Each number is 200 + 30 x the weight over its row's rms, rounded and kept within 0 to 999. Layers, rows and columns count from 0. The size before them is the row's rms in percent of the matrix's.

# layer 7 attention output (transposed), 128x128, rms 0.186, rows 115-120, columns 0-127
136,199,206,187,222,205,221,215,248,250,168,199,179,223,258,199,179,251,219,241,210,211,180,253,213,236,215,223,222,195,213,166,194,154,242,209,155,181,176,234,169,173,152,177,243,224,179,283,156,172,219,178,199,186,175,156,202,210,192,176,174,197,203,221,229,247,187,264,152,205,217,206,247,242,211,205,188,200,239,215,191,207,199,194,114,186,245,210,247,205,167,233,233,139,193,204,178,197,182,246,249,178,199,180,233,234,224,194,203,243,179,234,170,241,217,185,213,184,207,154,180,188,195,172,143,178,196,155,209
127,139,154,227,273,154,188,170,194,230,196,222,213,171,181,268,192,177,247,196,173,207,210,152,152,264,199,182,216,174,224,247,239,247,287,242,205,192,217,220,199,242,209,186,157,157,186,169,210,250,197,196,177,231,195,230,214,158,204,234,124,188,217,184,185,225,179,212,195,155,195,214,210,225,221,175,170,199,196,184,177,191,194,181,222,164,148,200,189,178,210,161,179,236,222,220,183,200,166,186,221,203,164,220,187,201,227,171,220,208,185,155,241,159,185,187,173,223,171,232,166,220,206,186,228,251,151,222,177
113,234,262,186,211,192,238,236,238,241,194,186,116,183,211,185,141,184,215,223,255,144,202,248,188,208,175,185,212,213,195,181,257,214,241,205,180,261,173,154,208,213,204,154,214,167,222,251,220,167,181,195,223,196,240,208,154,205,169,149,202,205,110,230,240,231,212,212,174,174,196,197,158,167,210,211,233,149,187,184,164,173,217,207,204,221,193,217,203,185,221,261,226,184,155,202,259,201,203,194,190,248,200,178,204,172,184,216,201,211,218,240,160,165,193,226,212,214,156,239,189,184,166,173,211,184,180,162,206
122,186,196,166,239,199,236,210,224,276,239,211,152,210,196,214,210,252,170,214,272,150,185,164,187,206,204,142,133,136,193,225,189,174,223,216,242,232,206,227,208,179,196,192,215,168,216,192,214,222,249,182,205,204,190,234,181,143,207,212,257,216,208,245,184,190,216,229,201,222,163,177,155,172,246,198,181,185,232,180,193,187,229,173,258,221,216,227,163,217,177,250,169,209,224,238,168,195,176,226,187,225,185,271,184,229,155,190,151,226,173,195,143,191,209,219,211,155,189,171,210,174,207,189,155,163,231,184,206
139,129,148,194,226,200,179,204,185,163,189,182,251,159,214,195,210,254,225,159,169,244,185,163,223,249,177,143,173,242,162,224,197,225,237,215,152,149,186,216,205,178,221,182,172,201,227,214,223,190,184,224,181,164,186,184,186,214,144,183,182,216,200,233,240,146,162,246,225,183,176,190,187,241,223,187,229,194,187,209,223,160,117,219,141,210,148,196,215,196,156,215,222,195,201,210,231,170,200,166,233,165,194,192,146,186,228,187,192,241,195,255,179,209,174,211,184,223,177,202,238,239,211,186,208,177,261,150,189
102,186,165,216,212,180,185,160,127,235,223,177,158,228,220,164,154,242,276,239,202,174,178,207,194,185,177,202,132,197,239,217,208,234,197,212,241,196,206,191,215,197,187,182,257,205,236,186,183,237,173,156,238,208,199,242,175,188,237,198,163,201,200,156,181,189,196,191,198,200,192,167,237,193,202,190,212,247,217,190,213,218,243,198,272,229,230,216,196,166,198,198,228,189,164,248,143,238,178,240,171,296,193,218,181,276,163,165,177,205,174,193,166,168,172,220,203,191,193,187,160,207,178,179,196,212,155,181,171
# layer 7 attention value, 128x128, rms 0.185, rows 116-120, columns 0-127
124,217,205,208,150,259,217,210,222,183,152,215,253,224,196,154,204,149,190,186,209,215,171,170,226,167,207,230,205,204,153,131,127,162,139,198,187,209,164,177,158,149,226,204,231,243,208,225,230,129,195,177,272,176,225,193,239,199,220,180,235,221,175,182,185,214,214,206,181,231,194,205,218,157,202,215,184,214,179,197,193,197,190,218,157,230,216,173,190,216,174,243,221,197,189,219,197,216,160,230,149,207,221,143,210,201,199,215,159,172,217,235,203,209,256,225,179,198,233,190,220,162,190,236,201,133,278,205,198
122,156,155,165,169,221,185,233,178,192,252,158,260,217,210,199,205,164,184,219,141,259,183,200,216,175,220,256,188,183,225,243,168,207,201,179,241,133,210,214,217,198,162,241,172,220,198,136,214,214,181,189,180,209,176,240,231,149,219,273,204,230,227,253,198,141,178,196,183,226,236,197,222,259,181,192,189,207,206,205,258,231,165,179,209,223,196,206,181,209,208,136,191,197,265,205,144,227,242,190,212,158,219,242,218,217,210,215,213,217,213,164,200,211,220,160,222,223,237,217,181,228,218,193,191,191,174,224,171
121,166,221,231,159,212,197,221,181,196,170,204,251,200,174,190,201,126,206,216,154,201,185,260,214,179,207,207,215,241,223,203,195,207,198,219,171,158,213,185,233,202,224,228,204,228,196,185,150,170,171,208,209,178,205,188,256,230,190,160,154,205,213,201,246,190,227,144,177,195,262,205,192,249,181,173,236,176,207,198,233,243,223,162,167,204,196,190,229,192,232,192,232,201,177,150,271,145,195,156,225,168,219,175,202,197,206,213,274,127,203,170,234,211,188,188,192,242,235,241,187,248,220,230,255,227,142,182,186
128,241,242,200,163,198,227,181,218,214,201,234,180,270,145,238,172,153,194,188,207,155,158,219,192,189,225,201,180,154,262,171,221,200,187,181,252,214,199,204,195,234,139,216,228,176,209,183,202,212,259,181,184,260,179,193,186,176,219,225,258,149,187,136,162,222,198,212,214,177,229,212,218,120,206,181,199,197,190,193,178,217,211,214,239,208,220,226,210,212,181,200,220,217,177,184,185,227,210,232,137,201,144,182,238,212,167,235,231,165,233,126,212,232,206,159,213,190,205,202,210,195,156,191,168,211,160,263,207
106,190,194,174,160,163,255,229,219,121,162,245,189,210,198,211,249,193,166,197,179,278,208,215,234,209,179,209,221,222,134,134,175,197,172,232,163,210,210,208,218,171,202,211,172,200,177,224,207,160,180,206,156,198,211,168,242,173,174,178,186,265,235,253,211,219,202,157,203,217,235,208,216,193,198,183,192,158,163,258,187,199,229,233,184,223,228,188,230,267,204,201,181,180,213,225,280,156,223,155,191,154,232,212,209,127,197,189,173,196,209,180,206,214,181,243,200,189,206,237,163,191,172,230,218,205,216,209,205